{"num_hidden_layers": 15, "hidden_size": 256, "num_attention_heads": 6, "num_key_value_heads": 6, "head_dim": 64, "intermediate_size": 1280, "vocab_size": 5919, "hidden_act": "squared_relu", "norm": "layernorm", "norm_place": "pre", "norm_eps": 1e-06, "positions": "rope", "rope_theta": 10000.0, "rope_fraction": 1.0, "qk_norm": true, "attn_scale": 0.202, "bias": "none", "tie_word_embeddings": "early", "parallel_block": false, "extras": ["some layers without attention", "local attention windows", "paired heads", "gated attention", "exclusive self-attention", "value embeddings", "hashed n-gram embeddings", "a smear gate", "an embedding shortcut", "learned residual scales", "capped logits"], "init": "normal", "init_std_qkv": 0.0294, "init_std_o": 0.00438, "init_std_up": 0.0294, "init_std_down": 0.0024, "optimizer": "muon_variant", "learning_rate": 0.00832, "lr_mult_up": 1.09, "lr_mult_down": 2.0, "beta1": 0.93, "lr_head": 0.00954, "warmup_steps": 0, "schedule": "wsd", "decay_fraction": 0.655, "decay_shape": "pow", "final_lr_fraction": 0.0, "batch_tokens": 32768, "max_seq_len": 1024, "doc_mask": true, "train_tokens": 262900000, "max_steps": 8024, "dataset": "wikipedia_en"}
Each number is 128 + 32 x the weight over its row's rms, rounded and kept within 0 to 255. Layers, rows and columns count from 0. Numbers have three digits each. The size before them is the row's rms in percent of the matrix's.

# layer 10 MLP up, 1280x256, rms 0.151, rows 283-488, columns 64-95
090:201123103098147096151156199069124109138153180143138123086152133116152164123107105164141130087148
108:135166084128133116143114101159079180111094124019144107105056087133166181141108174087093147171117
101:145076146137074068090192195127122131150145102148122096164154131154146161141148127174119107157139
097:111059061117162130132147103141110103138175126135098132162154108145191077111135115155120146183100
095:169133093104183117173185110144169103136125140119167158117161073178164168142170097181131115125138
096:130102131105124141123153118129156088146131144161149121092111108153072108128053145123165090128140
101:107095132110160100121121242124202176156149163104139084142158061142150104096144143175173138105138
099:080138077149165169165132124129123126181133122087107149164159190102147146172096178146137162051108
106:171102058147173133120105164156096127112109128127107170128118144150147133109133131115132140119087
091:176124115115131134107092082108122148116111125164098147124141112161162135146152095130196096155162
116:156134131169158130127173119171096137088111124127136082177178094128124132085166131146089115095046
117:084151119146126126145131127155098139092092092145110114170134115076070145185145156148160166105124
113:137090141138126095137117157171149139150165098111134165097152102153087129128200124159148178159160
087:148112212095062111115100125108137128163117086130125141154113087165089108167194110098094084122171
090:112129100136169133141095156124097113098121141093068136148087076130098181160122101141124137125092
102:117175143090110119189147121163139230172164094102105128138169097115148179086172139145033169096065
087:130120198171078095110102130139135154147126136098144107163082170097126097129147138135078077185157
100:107086144208180165149203145128135149095144073161068155148105128166128078184174086109103095068117
098:091089077164117132155176201167114134112127128141138081158092084123117166153107128130107130088125
100:165067134133118096135144087095184085118093128124097162072085123108121159128125139097108112122097
094:105145104130157091140155113101121122102151091138121096142090084159169148114136101136108117097126
092:134148137120147134145130161109122159201052143220067066118127178143103146113124090130071130107161
096:136145154152088160157137144121188172136106071158143131153106119139063136117100132133134127112122
098:157126184100131105151138146154055131141118155163070146099136141133098138162091148079091160142176
106:092087129122069099097068149208126084132087131106151129103102119074171184192098072100148092167130
091:166122164129077157149128189150143096126155146104124123136122143133141123154116078129107141091114
083:151123156061132122165166097140143137136141181136142096127146176182096126104181097117157131139106
102:139131080128151068130100165129158132134148113160167138122108131175154089150147126108139126118053
120:091113100121146141053191131128166077148106183120143140062116145117139087093081086104144154072177
096:084100125091133136103135136059129115118132141099172106124164089106107065115139119126096093140176
115:110160088111149063091177134098117128153101075141156128113085067163125162153104163192169127123181
088:138118136146150110106089132131153127123128147180076098148127220136145124118104164128103137078167
101:118123122140082120081143117104176128131144161130125194082144136129124145083117148098082112121079
097:137123157139117140129085152121151091079223135158164121132103118079061033158117149141138153140116
112:154157149142164097146145156093174121121145153115103053151099160130151138147163192171133144146112
094:138127113196122159137105138114186181119080087116140123135122184131062117125150197159093128173109
086:123155130122169106159111101095146118148203146148128108094126171075093153139115118110147146141150
113:095163157072135092107153097103111105160137075140092124169159123152105141144114199111137125125131
090:041119157053132111125160167152135136128105184109138176084133165121108129140141106137105129188132
084:174136114088148117158144107119121094092086114176087186173098164197147161102124157119074123125166
113:132139128127106064126109108172125134151108113064184147149154106162119114089121118072121150118069
094:174122077077156112150097112103109059131144120052130178121123090155121108159153083080129135116132
089:093148076196130100172140183117138119090135073180124137142155144137131064143149137165102115155150
080:126176132096092109098140204120078134129130098116121104119149106115094181160103139140162092185145
094:107151113180079128154104115081157133153124052133131087102127119067142169086101156133137092092172
108:120144198091118136093131106126168127134156124133099102114158102190126184091177136162114069122116
096:157148125134114023121164165126136159175122051121155100150182103120143050132084205099113080149171
098:113116115140166138093130130145122141112122107146096121125104122144076139147177109126145157164098
103:135103069109103115107138107138128104154118132102140177095098130098115148137123129145151093112139
103:082087189118181008099156182124134114216097101129121147158117145132127149127116123171118111143060
104:094104180152135157160161099160127071159112150116113106210148086056093096169117085118114084128152
114:179140111139123144229168187036113123098083176121161129125132073128143123132131147112130143144084
104:144108164134097181116153102123152124112120147106151122132128148155089099084241161145098101113097
111:126096185071158050121144122117137103221088149138116190164141098084151126091158201197110151095127
101:085162141124190130083140099174099121114088098085156141096139093193070137144126120109128169144084
091:166097121124094070162164122111128102109177166137024164180129126097160126136140176102101109107207
088:132138164128106107137140093099124141129095084119138132155093149107065109147139083145112153110190
114:099130116166143106097090111162076123191165140111175083144125159110068128130144090124121121154122
093:106194171106190154105141115117146125172073135144114102067133093085157136150152117152148162104144
113:153085067117145190109140171065109165164118141139133143106139080146088133083147159120138108112118
092:083134136087114132110132126144086182108137089047182120088112137123107116140069093119121160161073
100:115125125114131187106113142188122142159153110125085093136097135141090129074142132120120124175106
106:152159152149089112110113102079066109141114084110131118164105124105138139140124155142211138110130
099:108097077133104145148076110102149093131122119060083174113098115082087127128142136202136136149140
100:105170150141174175077171155124147124129119154108094086128193113126121139111168134104152183129168
092:155093146071129114087212145140112151168093073116146118106133232165155114154207096109089137175143
095:135146103135119142133106123157095142209140111183157058176108100082143152098086061191177108145144
094:141139175108099154101145163078144154099174115131120087145084112140143153136097128111148158122105
107:174063132129140106110151197144136098160099110133086122153093100194099130106139128142146094120114
088:108144074139198119079167099090112167149158108090123123160124074119150124099118126147138146171121
102:109086092082139118227159107136160109142136124122176146121149189168129112128144129117124112149080
097:118155119216126109107162158126040103078088057091100160161072123082154148051127108133160111116123
110:143125146133153052133155148072169137150174112110069083140167141095142077130128150114125093094096
094:129145131101169182076135130083113151179149063126107106168082077175152166122128141158112127095108
086:141111129209169104108090177156155148125133156129132126169167135107117142130075177128147094136140
115:088093145147146109108150104091124128142154103110103146114147158164183036175073095082101042179105
091:084064086144161093110189159157107131104099121135076113119110159166123131126105122142098102084112
101:131096131117104111116179122153141111143122100099101148124107122132102092103114134098106166132135
113:091157091098111165119189128136183156124111201090099128123183113172121144141144159209168152131126
092:145142152180104126142152109165159131108091099152147108094076097130129123081103159160130155146100
097:085148141134175145133133187155149121108128118160111111120120105112133124119172092095178114088153
119:162138137109112159127137119097162198132152152165024204090144110116149083144100203129211169176085
099:112109163171168186091163156066115072098104142147107107071156157123119133125131113164160098148143
099:113120105174058111203123114172065111147135104124137167157163123195100147144165087112141180091114
094:119100094116093117112116163154060140123160122167136132193129204128145118118145140130110106108101
093:119081171124063137119143123093136210140089124123045181158137148111130128108153105130161108111094
102:129116159108141105193144108138127146095140091149102090142110110138166132092163121172204093105127
114:173109138173126109125124105119149122103129094133123138150111160143142163146146077160114112110107
098:152098180137140121124108096163160192180161141103065107136119154147111132142109111147113075119148
098:122102139114136115114178098133117141131167132101166103068173095077100078150144146093049119111113
083:150174118125155129105120182110130133110152164088109144122090081071144162075150129107096153117090
100:111092162200099105132150133097155135185094092097114085151113090147142091109143137193152139130135
101:159128038154098102151167138118110140103125106128122200102157069095124132205112198149072106078153
109:139133125076131128114197115110134116130088145145118115155118222086090082184112130185116175187100
109:129125088129154152142163129147107134103069149186067172139146114094150154114071046116156107143077
118:124135170120088124153161115120126141129137174130116115167136124124137126146151089148106147109164
101:173090128162108112148155112078172146080161137081163084154120203102208141126158124158111151146106
114:107125143113116092086166126107128086141088181135063103112147127177094132201159124151065123153081
096:176122154188095171100156097140119125098118099105113162179109088079163128112179099098162177138116
093:098171102136122149135172167098185129137092155119131151085093111174132182167138090085068115134092
107:169096081076087091077097198179108150101098100081147165159098137130089113054148088077148150168165
104:120066044211160145116076124152103125178124198142072117127130140137113112066121174118116129135147
094:166131137105158126138130129176001147105108083134133122146077134107141101091126109134129093151150
107:103186156106112121111094123144105144134133100118110143089193109155101141125093167121120085146152
090:128082148110151112109142127141167161130132121097090086189116099067140053119161072066096128109181
107:108114075102105152100112158137164102120143146129170078162155044130138115111125109224239117122141
097:149154113138154108113156175111107099059170070097175141187098117094146137142133083096138130078104
100:128141087080115040062084124168122148114120099170131048091071103084161095159081113154116135156126
101:141124137255128069124035171176131090153146164152113096199160120140123097155182160167129088119123
092:120176154090111137145085123081095136184113088147077126162109136138080104180112170162176129088175
092:104170086121094109169100104101068174090132163090129154153108142135115104109095163086190101157079
105:165077132116161087114170119088124165113134126155173170116106178066123077146111161164151105157074
104:149177172175059123111128102096094176167124098131156164116148132128174158105134177131151187128086
126:087093069146092187109153099115128146152128191153134141097164154173108089087105171117185101083086
114:151117107202110197158122200165135171184148052191106140128124114114183139181104144112154167099136
109:097114130120094079103118123100126110142154131104122119144112029110132104077155081102107102106128
091:194152132111145071194091102151154101152148074168160090167108110123091160146120124162162165135126
100:123137119129127091116178081083117145133159099129072115130110205142102123158118141102136077128143
100:130116109089144139104034100105099152119161145148176096119114091104141140136157204089143124192110
103:144105080170111151161097088114151154108143086150137169062201185104153130114083102134149099075170
108:108071129097142124097117144119151103105164077141136108144255102113174111142158166128143148155115
099:163186130154113110173140118088159090133142166161148119132152169088122104107129221087161105135124
085:090121104147163086132121149139123106124152117094124122103162134164184121085119153122102150120113
082:089087157222143163087117208123177109122090092127097090170106171097173171163202155148110147133090
109:133079138119115173111129129174116178201168067183046116153112169066141084100121113102125118105079
098:050116126163152117129124135111083135155134101131090216102174103109118119099125139099146165118123
099:219127149157114084173124082159119119111108189106143163068144175124164114130133162204105137088116
093:166157156095219173112066182137125120107128079090099113112077100133122165144121128137140115215150
094:152120151133125131103101153109128136127136115175076084150102139145092128197180184146096100190112
107:152090134123117161171169084153189207130127108031159144149120126173087133129136090151110053141181
095:132132203207073091118116065188072083126179068145117140153138094138141117126170116118097124051126
098:240105157147152078189144166092142124108140122146150167085099182141120094123123081099172054126168
097:093116136106168155142095175120160132130120158114108111061144166159134170157175144178176152135101
097:171116144137161135118107072120156164157082154145091108077131149124172165149078161132147170079160
097:120188077067145117098152168147100108157073139161130164124130127155141113175153122135198085103140
121:124083121105109155255136190137150084115095104142125122103157137180132103116128153120129119123136
098:099125088121127142115153141142179179151079099199121132071093129160099106110152099130085081104088
106:082163149158128155104144097164135129107087135138109111122087081105148134151146138155190108161123
107:133144124078147147089139155087127201156103108133131118181116139164129148095094081191135133084129
111:120093174163199169140136134090097127142134132145118161125122135171116124133155147088118134207080
096:114073124132164110112119118136105137122148127158121077182172143161151049176118098070144128176110
103:094081067187150109123090100109102134117100146113107143097136075101153053090122065148115140131191
109:163088128117117099154134093106108066130132135139121076122134106095140102118145167151164100148095
102:231071144141149116136151101127125148118102083174125112096122105106153111095129172167118090119123
080:116154096155101104130132145133151165127076143122077138176098117082093148129131085123124150120109
092:189136145144190093110139135128091143107141111091082129133152142145176121115121121089117094122091
103:105092149123115180118063090149144154175125139140086126149107097135116138076245094172100049099105
126:131157154110140196154078162123123201188114119104111167162117145130125130133092142085116082090162
102:093049072137077122096156129163159147155153115139118135121119100122138130113081177113137116124122
104:139095147100132093163103128074176149167092128108108123102091166125125138109111101110097119118131
099:138093093122092050211167119093143094089167142126140124127115149158096108144101098108142141120126
101:142092143074123081120155138147162141145149072148123166153123120140112120120176182123174127117163
100:126072173137096081126111160079140111126118162155133147124113123130147068135137128114105100147097
098:125137149074094184117068137127138131131108120117048142139182082173125169074114131137127133092186
077:094100163148106137099172138091133169125105173099102088119165185140127131129141118113129155127161
093:094147135139068109145109178138137143102133140159161098105120112115152090126132134091147100176184
103:073142178142197163060124127086148138149132109129095145130116117089154152123143138171096148178094
111:119101078135114115063154098133154169091190088094103154107104187065129095142126104098071174131165
115:099078154125117090139107169144156123142150092119119070171119127102145073133108134101255119160111
105:107104130111115072139070088114078108144101152114110133132129136069131139080114101069154138126080
088:116105130153091081077144174178116124166079109123117137177147116081098143130176087132120142115161
106:134099091157139079119119097183161133163151086123086101115201122064107108100137050147091131161100
086:122156139159153106113058140133167107107114118116164125117113079120148143184140138158105128099111
114:150140188164180122144083108215127147083122144124133129104206116169103143131151128118118118146117
094:053138099164094130096099129125164099085102141070128167141130150126110082102129149168147149105137
102:066137158136182108108079112162148127199114155122107090092122162147123098135135135123131094121128
105:111105147140152121160143087095160122140160187097137109125138101148111189183149134128146131093149
093:099091090142162131119160086098067129167108125146139163142110142121137142176078137112142089114108
089:106156137171102102114074150133063146152159114147102091122119097122119126156118142130093129131162
105:130106122185146105141123146172145109099117141165145154165140130136130161105116167149153055137157
111:166159132179129088100165147094155089118162122081102094097144134168077122102096118095137138109148
107:175050106198118165081172173124127069099130133144124183144111194122117147127137175121141166162039
106:131100134193177108107122117129079070147158106127143123115121149089156138133153070146136154145099
098:102121074156127097181150128178075132099105136146133115110099130140174144130130160085138098098176
091:080146171100109174146158154115136128109107130147077168061185155159120094112141084133122103149138
105:152159152145154149132136113108145171139090056088147104127121144160127095107154147119180131137139
102:125139149180119096114038154120150154099121174113180164172135205142164137128161134166196103115085
108:119127112112126128124146174150146123096065167068130143149121096176175074144105119124132174125144
122:065109096140115109148141131142057083091098181127118091091139141121117127101083172137144153104138
093:153132088146134091116129114101140131194143104089139113116188101142135147151152186120092076155128
109:140117127113122093136167126143102161176142152115115083158139208147100099148113151153141147110092
101:116140072161131076133097145123182210126109128104156075135103173109152127148118191129103141099163
086:106104177126125104185125122099131134130136093144109184147081155170154118140130092136144104124124
096:088133144122107137161132120139115138147118093080112143128140130142105114161131129075108068083152
096:139149098117100144151150079160138140104102133137062137133149220101095093115126151126088148100134
094:076180154158117151121112107138094105184140117150126114069153101136143067142130120121113117133059
108:126121116122138097151095115124141126146113048151159069118155179178097094140160081127145077165192
089:117104144085131141104122134134157070191126167195116115125126105072105062160139173077133148169110
104:141167086129079092150125139126088130074167089131051137127095107177155052097082103080128118160073
086:101164148156187163167119215108175138087068159119142124158134094078133154125142082149113107090091
116:104148126086084090138183184113084149178046144105102182165126142180106105155162171106125108123146
124:097130079157130131119146110095072133183123099111158144109161148129135172118108138096187138128169
101:153103055141131135124213092134163151181133106151113144090115094153128128151129105117143162086155
102:146139095204021124095105184136113116098128143111137128125112122146152200117190136108133144118103
097:112135201143123152098154148090163172115112134179106143093154188123089149080138139088112164083094
101:087152173165152124150112135069155151114120117157122116076109154160111142103221133178146139131159
090:125141097120153076127089175161151139131081185141171195077158129135140067121143073157109128111185
091:097113175154087129182117158094153084090114124166092147125059170089101126137141165142114082129126
095:162106151189113124132094143183130122115131126159152189132135167132087113090145109127140142080162
094:150121087198183120146143086125136161101093140099108164104146102153111109099103198177144115127108
115:122132065216115108118166133102138179204144132131080143152118094134118145145142116135116093175088
096:110112174101138016136100090105091108122190096135133142126130144136154090080104113095122121113070
100:143170111190190082131118122143149134159088137121123088143128158140165091155083202108128114152133
101:125115169147089080095105112148108121120105146186090065118164097142146131135121059112159136133144
104:142124210132137132141133127099116050170178097120139123146164115123100148167103172149092187119146
101:089113130178189123165140154134078193058110056059127128150108120156086134147145144114173120099153
# layer 10 MLP down (transposed), 1280x256, rms 0.119, rows 283-487, columns 64-95
097:118108153123152168126134027138159161107173059083136159115057139094140105120111189017141137160081
098:121118090128157108128082158209069115136095104096108050143070104112153144157127070132147206103111
099:163131165154143145142161199098157120091084120128118095099169083194159144123184099091117143097100
098:110179112132108102201155131186171079046114130115115155138109106176186140113173131099179107134120
100:117132122109133146137189099145089068111092088130137128111134036135138126162145167136169128113147
090:143109136119145120117138090143118140107147139161179080088111119129105077121122173134136121189077
104:157162089126081126135104177102136174132138112044173137135170126161133138100130151145093160105138
100:124114132125159127131150151147145120133133208122127080105076102058127089150145152143078138138101
103:108136127122071165098125093234058095176115079148161095154134159138095171091158121099176189159116
101:151096104150155128150123141146165116154151187126192122119110063133117111101132082089107130183155
106:168135172101098202128100151062127158061134151174145127140138138136132140141156114143112151153145
114:174099125131127121106143145107074212105101190121089102160146131110136146151102114142102121107150
113:103070093106122069137155173105156092180144157046131133115164135145136100115078179128213143159122
092:117149126062151125130161143108128145132128102121121108117110196169144134125096148138112133101134
091:137111102127161146084152150137129120131076151131104128093128158111151170135134130163085114149136
102:152145111121123160157127133133153163125127101125130157108103131131161116086102183147039174170150
093:149125096107117140128158131098120143095140097115147118168116129103134117142113107167132137119085
094:105107139117103097127143082110137126125152142106068094188162077156137124127115123116172159122130
100:102210117182125112135119139113161088130110128181117206112109147116118140154117132107165110128133
102:135123081079104098152113109113145124122122196150143172111126135081175120141143080137096080121149
094:095106178059071095146210126095133152109158108163128061036185133147129096093143106153088135148144
095:084111105170099120108098071106172093143188165128162153177164076151164074122166100136127103170103
100:071164130149159096131103052149145153129128121188166137155117143137148113098159104187149109099136
096:171151121111102116163129149109098085169165111190155116162110123123099210149197056141120175131097
102:113138135114130098110134122123136097152119129084192143120158122145135111154131116145132111185108
093:132124136102131113156124106162116106105143167132119110142175109133145180138129112126080147099146
088:115101116143095145048107104158133099111110106130106154175155135154073112139080127152141120113138
103:128114114102155159066095125184112142180164167136131135146146152116090110106143153142120112118108
112:136149173125172108162145119118114162169156114150158087168064143100126151160160161090078142145185
100:105067108155148089105149160068132124143131101152126156101146137217123149065158096074127151130143
110:146134128137100106103120146204106116119164099113166087136076118163107094177150170115127147113180
097:100117062097144160146144151131156075128151139148116129183090132155138116140159181133213130136097
101:110117103102121110087129097136133066099148126177089042157132180109189177156073085164117118146130
092:100119087199108098115123177183162161075103087097120150164112149155118139111127160155096153118134
116:114170087134096192169147188133135093078103173068147135096146176128175164152166151211157161163147
094:090151133060113147051108148097078123138110119127092126097163142136166087102205121122070141068126
087:115154131129126092162128098119084111167148143131098092135125055211167128149183072203133178173151
113:083141132174075075154109141154120108142157192143178139119147166098148121171119193096134162113077
101:135204180056123117113120119140143161095098170138094101105168176119106106183133103164137195127087
089:101128148134104169133149130157097123145116124133143120108112136175126133082174098169157203091123
105:089169054130092099101144105148126105159146104149142058144116143110086114145062129198138145138097
098:183099158142148158126117158111121123125157133164127143130114074153043116127150160115127125158120
093:104112126111068136078132124130135110127120133134091111169131166105148175153077100117097094150141
090:147105060121094063145127102081194139103152144136163136083121140074125169091109150168126123133117
097:162124139122111106107075150149069148140104143156117123131103148153088135200127121113113131103118
109:086159112146095076070155126135188089120142189160146159126164107153171196159131076153118141144140
099:158111137081141195163107107158090082107105127103069137150140144133122160103125156103115115103155
099:130118155119127083066099088078130109158115163102117088135155140110148056126079133165089156122178
106:122101081173167146124114114117132185125120106124098106117169109140090126101077155097084112069125
101:099118116111171080176115138126089159131156133167143081111120146179108122151128116115110155108105
095:132143066158145092116126099161122169146116204130149100104149153100125058142110091110116094081153
104:133134150102122169139181148147172147167150108156090163100176162167120207082105093087118125086114
103:200078144143120142131142103142139129129144183124139096151132126112106135090134131122127096123153
105:129147138109096094190062118088120077201090189119148180138128162165155117191175154173134111117161
097:066184141134188116102093098105142129155128109152084123151148120142132161151071100140131104143129
088:113176141110127114142216078208132139109174160125142196061147116156141137129092143115136135142133
091:144111109125108121160118073149146150137148136119134168189113108127133138154111090126119149129126
107:127133101161181119117075087127175111149139121136164088076157099138108138116135114070182163158096
090:130182097118135118071126112140132122170101145194195059128089104101129095107060143149091115206096
101:117105149130134092114128175118099093117153158146092126115141160094088142151119117107099089132114
098:106112110139124130137104083211146142138119139065162179101151153133079115176084102104127170137143
102:123156103132124127132176127167116127115122146141130139078114194121110148158141100194095082139135
100:139138149103081153125172120122105143121075182133159105110119116142142034085141124134150104111138
096:076145078127106125140127092134158105132125121140103117069132161122097167133151153166093134166084
101:164130119144125109157093125122105168083140079168091158168091109165126160077088099143114158123116
101:179132155121111123130090131108126073127143101083046123144166103144146059141121133163121100135179
097:090133159171165098130117120105133147043086078121119183121143139122141139151154120118157121110196
101:143131111105091135103144154098064049117133132100123121178130116144133140142132147111132126132130
109:163097136157154185140143151115122119056205126127093093125149153085114064115102128172143133073116
096:075116113138135151135130138152133129126135144132083115098099137147130137153074101144137083114165
096:107097182138140141102111100140113173110165123113124140180104152114115110109115138154128108185180
098:131132146134159189080153151156108115139076125090134146104072134159111114134106100176117164088080
107:148153113108126123125150176137112098083094138112100143153094175129099084106113166146112081118093
096:174112096146184141086129127088132122152096158174175181172137110118114134096075109091123110145147
090:089134130119093191150141087141109064121095166179139161095163170162162178130109110128115133142128
112:138136182140124099176081107038107174097170100094078099129164201135151139167105113124159157134182
100:153179134072068115151199126093179146111228113138152124102074110170094121136158119128118131078118
096:126156109088104161119117149125139169108115095067145179149177099165188135065183122078120113067131
114:096130127132141127110151148109136105143119199135197125132206148123080110124161158118147053156063
094:147121108113143147158122201120151116072128138150123115112158182163175115167109185179113110088087
101:086131116159146164092101112161120188126100176092165100141135076116156113195159104203115080086180
112:072178157151060105059148122154123129129141158161109068101171136082193148141097143163091165178080
098:073113124181119099123059140153109127107054141134184093142110092114081093110192112130166074109175
097:100086215128118093160134189119104188101161116100157097141124124146136118116120169176097093102127
099:182142142226123082114140136130089140192094105077159107079133135156136105110116105140155132137147
098:181133127124104131109207100125108154163080168181144087154067124138134120131112105111171148172108
106:120097127152092107081144149102138139105141124157066083109119062123088102164107146158169158132113
110:179114149158085027095157132117149107072145087155176100109116085207103104115081140117124168120059
101:172152157032097185121130116129160170158126096089133170135117136106148107127124155136122074091093
099:135117205137065138138130147115156078063213132152110121091175147173142136126090144118088160051116
091:094106142150115132149116204156144135105115086182089170195162137144137078187133165104150124147143
097:129080101139174215111150065158146186193167125101079124094158153162105115139171116161130126158145
105:122104171187150073154152116158190109187128099091142085136106101140104097082101156114161155134125
107:140194125198132174129142146089064152093153157154078115188153134205140131117082115093114088136094
106:133142147066113157127111122159145151136100094142116115123132115053127115120062116121113154086126
100:169159133101133113119133144073154134173119092156134139138176110178179133116124111140110152169123
100:140114177141068087196108109158140117116104183133146115122071174130179078117104082149108088100164
120:105094130124113077135134106123121136137097170156095122096100148137169148145110153165127143163079
097:074106126142171113105104117165187142118114082123117112092065139092117146131168128093184095152109
095:141138127158138080129125112156101124193185101150111138152133065107140099172143105139140112141156
098:109091097139107124183092142137138104124143128137143091145124093134086142084102078118116135099161
100:175138116162170175087142142118115184168165124118112082168109104149171059109136098141154129148191
095:139114134155106122123115129144119117119126050100067097179123061148104113132173173124113144161153
113:115099114196081151130123138106083117179129117100115130113121081147161153136076114161150130147121
090:176117178150065118187124166108133151125104117105152129139104120088089102134142133086150069125145
108:025087142157143137132162153144131145121120198124160073110129109190139107164159113134092083101114
094:149110107141115117140141105126130152075111151117131129053119199140161091128140172171171114162122
096:124157088113130101074149139116190103152097117080155143125117065109115089175107118106151155092098
102:141166129105155138123159167073154093113051185155116095081127146142182090122154179144185166139103
097:040156089149114116128127159143116111154179088102116107149111115144096172089107168163161113135119
100:159069152123134110070122152127065161114152141053065096119111161132100156143165105160115109098057
111:125112103126137152104152116151111145129121156135084097121101170116103112088113172180155162135116
106:056070181127132160078152104140114125142102123118128190098170081133115087104147050151128159159094
119:114172103130114205128123125153123098173085169099100090152080044101173074118137139115107116164136
111:133099126144088194083134170173128160114135096195113167149114107153156062116153117103141108106161
102:165173148135159158180117112107125132174135156100118068150132131117102150156063123200093084122114
096:148140124171151139101082114132111111130102105130107118169112169143181063118117155144101121107082
107:129152145174168151102116055124117127167171131183095176088091116082169212162120136122141127096090
095:077116131088061114093123107097111140133150188131143131115094153158124063098101185101091166093121
106:168094098171140098177153112161137189110143125118117142135128151063158093094135126087072151096119
107:148107096083085179126109070102142132125161132140134071120122125102097092087136140099157190140151
097:178164101094111067132153151082089117133141076137145120129171123118136078085088109115088111114083
081:106108154134108100093144116190145117117169078139213135164101111178074145100140134121195158179130
086:131125140103144158145108134140124116136100074148107116139149111073062152076086126133082160113099
100:144087122101050184171096141184095078105110146131144119140085157121132107168188153169150184203168
101:114140158085145192123143187041044131133133198170120135148121111116141180133088133152090138135108
105:159173107101138102150186103109197154152150134130138132070119124128121141098092189081161138137103
095:150101176146125139167069134127123138099142147185110112117159116153120134161133144111181145146151
094:117107140098065160106159121090094161106155166142134148111135151088126175173079105147123154185123
098:109115151164082153087146084048142151147086115138184122102199105146099115116147093126142152155154
106:177136196172156144137055188130113104080167165193124151142125107127129152081117121139091134116112
102:094179087095126144119158123138045147116140180083097132102071108139131186174128142126086138093154
100:122114133078084115105101153154113177086090114176158113135167128099146183112120076096133109083090
100:109134115162115109115130080171098165144063129107150081070136115131092096116112129148129126154136
102:132175093068106101157115105127094115104138162122139149075176136227119127133087130161131087126160
117:119110108187089096099201118109154163101160161101180136135126083177094091130181086145149154160109
098:155099171167112130113141131126153168176144084141173124123173170126123124126079110201102115186097
101:086180087210157113092091139152151130113058141161166168144077155133129120138119163128147095066140
099:067130189148134130095068124107124161184062125121124141175118136143140161139151103181134081154143
109:087182135123195139100142171158195119133164161126113096119160145140153200095110124166131161143115
096:108100148089111123129148150164100158088150113148126153182187182162151168081114191081121164137123
106:158102085115073150096107115135062224138109129132101169120109152093086159108161078128118105107133
106:169101129172103194140141065104152160128103158132073126118120118118131162185150128147152083159150
100:105134161144156117169154114133165112122092128131118184104104138119143124160090152140113095082127
088:102101144141166116128193084088163089125106091105159167109180103153132092090130101131233106146103
092:195146058126135176154064063087101119107106113101136117125131119108113067134137137147120121178130
096:140129181122125134176104128108137089136147124135122115171106126159092130117147092168101120112123
113:053132104079097127161108162092119141115086185138134173105117108091158083083120097103099129105151
101:165174088135134140118125074068152139170160147127187193137145117151157145185060118172164099119168
106:206156171129122125122113147147019111120113124096116131180107134132071118147138097110119132137145
100:142178048151190125101118147136123115107091124142141163130148199131096131109149130117124053104161
098:119121112121163154110080186081155099142121148120151241076177041162130161142119149105146131129122
103:138132210103105082161183161073155081103134164144146131118108089119134127085150177098097160147103
104:164089129131117140101151142179098120103103142094150116152123136125114169116097118152190088146133
086:160152114149173145133144161157100147127111150121131093091125131104105136125092086138138139090114
094:110115068114133150117105187172120116079087164117134097180108130138130173206093111137125087174172
106:134162169144140115124158154122104121127118141111127153114162103147180176137097094145166073098201
110:139121110187116146126158115159135134103135157134134151148057174059126127122171091118128119175114
110:141132217097115154164168186147158101090139158103188102112183108147104123136084125148113144107091
107:063078126147093099140108118096099199148129057147097090119143152115171073112080139095114110102109
098:146125117173114095114122178164173153174163118099139154085193196190163136145106124134130129138089
103:138107159126088086158102102131144164163138171136117075170120119163161140145170126155121099129108
091:120109157121143100139128116144096119125115099164135125126100134103121114169114104120111104123115
112:081118163126113096157120114173141179139190115162084078148151082142149130125129141131117126183136
098:161161057143151166150148123182161128204145120083135150083145114148152177119073072132106107114108
102:097167127104166153148105142073192077106200150126153150111124105141097099111197152144147118102125
110:104123064110060105174184135136073111104162153133082122198166172125121156103136148120089172166107
094:071127125142164112133125108169121159102148168075119130057176135136062060171097112163154149115105
091:111093156129080104137136151134179044119132159105117133136120118134148121148140133150117121135132
105:102112186203164128157107106106168129117148135081214160132087154136122114119128151109168086123058
091:090103123134156117086131146114122149130078129120150199208113144088094149160113083118165133132097
104:076141195170137110153119135161128185089161110136137137140167108090146080121136101115114151116151
104:104093163083111165110104142050147125154124101084069105130096131165147184120146173107159095123132
103:216091166130090139129092085136143140114140135102111115147144117191114165153157070168142111209138
095:142157189139131131079136149205156163124178128179164114177113100110167080090158107086122168187131
098:059117106186138100098161169154126081148112118109167107156130144161196157121015116145136137117143
104:130128135110068162116085110150155106078176149085094093107151149139138138085134104123143175075146
109:125126137059175084156119076134085168155086141080131145160177105119149105186103141126101127154143
112:105123138121121134129100141143100083116134102112149171056140130156100100103086149169091168047140
101:131109106148076165193171149176161123126132124097113114108144109090120085162190156074092113106117
108:110099083074153056163102147122140135195108156127118179132172150107141077140133104135098133137086
103:129179117162208090167102089179156088144123098183190105111109137126115113143149111131124128095171
089:123164145108105150137154145125137118180109141130100138151101162110133157124162120175107149115121
097:143128104113140172206154148184112107103103152093105102091134094140094124123088112142180111122140
090:114144130132130142085113129103158141147156105169124111147171161134128074074135082110158118122143
095:149111081194108068105147080157123147106107159179124136133122147121103122122162134091061137081108
112:090145104136131119111082174111137126121160120159109142143106163136179163150177096144102134068162
094:139141091049106146138099152129202138171084129101175128110097103116117151133105175061146161114149
103:125127137147141137081138136088167115104098162111151085046104120112068163104144114082141119163086
088:128103107083107166132147145152115137080150148127101161117126199130118070132102112048116170105131
111:110163113154083124111105112161128143161127111113150112120211165170064154174089156126181100111153
113:096144125174123136171123140127088080122101156086131155094121133129121157103178128140172143144077
093:132178119133089115090129149166084165093119171107105153109083157083102161038151068024111127160121
090:181182117158079185053158155114117150146161106161181180080087113116145068120121079139112120171114
100:124128095134141111081081179165096158175111168143103106140122114093124094128128120164176165204142
103:083180138139148123098170095125141135177157096112117149159121140120149129134120094090083097114173
091:137086118152126178061156155137132105160130051131132107143161164091128115091169103143179131158097
099:106089081134159127088158133154139120085101137132152204119133129154160126099100127147145161144150
095:084047131071068094110138116086134113158154124103118136123148148121121098204097085052094158139141
101:129159142185137082182114102118134168124120098075140072118086123127166130116088069160153099068145
114:077132160139156126132160141184166216151126055146106127138121127080149115082122162147112082118117
090:107179172084144100176115147159184091191116160159118140150143103160125164184096124169116079150080
105:130096104073157152181126090143148192055148117124119197114127112122133125085082099098121140120119
100:160141146140129162120137121082153122092185123154149154127184103081079133068128139102128098126092
104:163091135162147134133122114131148119090095118128134135141172107167109161120185106141157192108148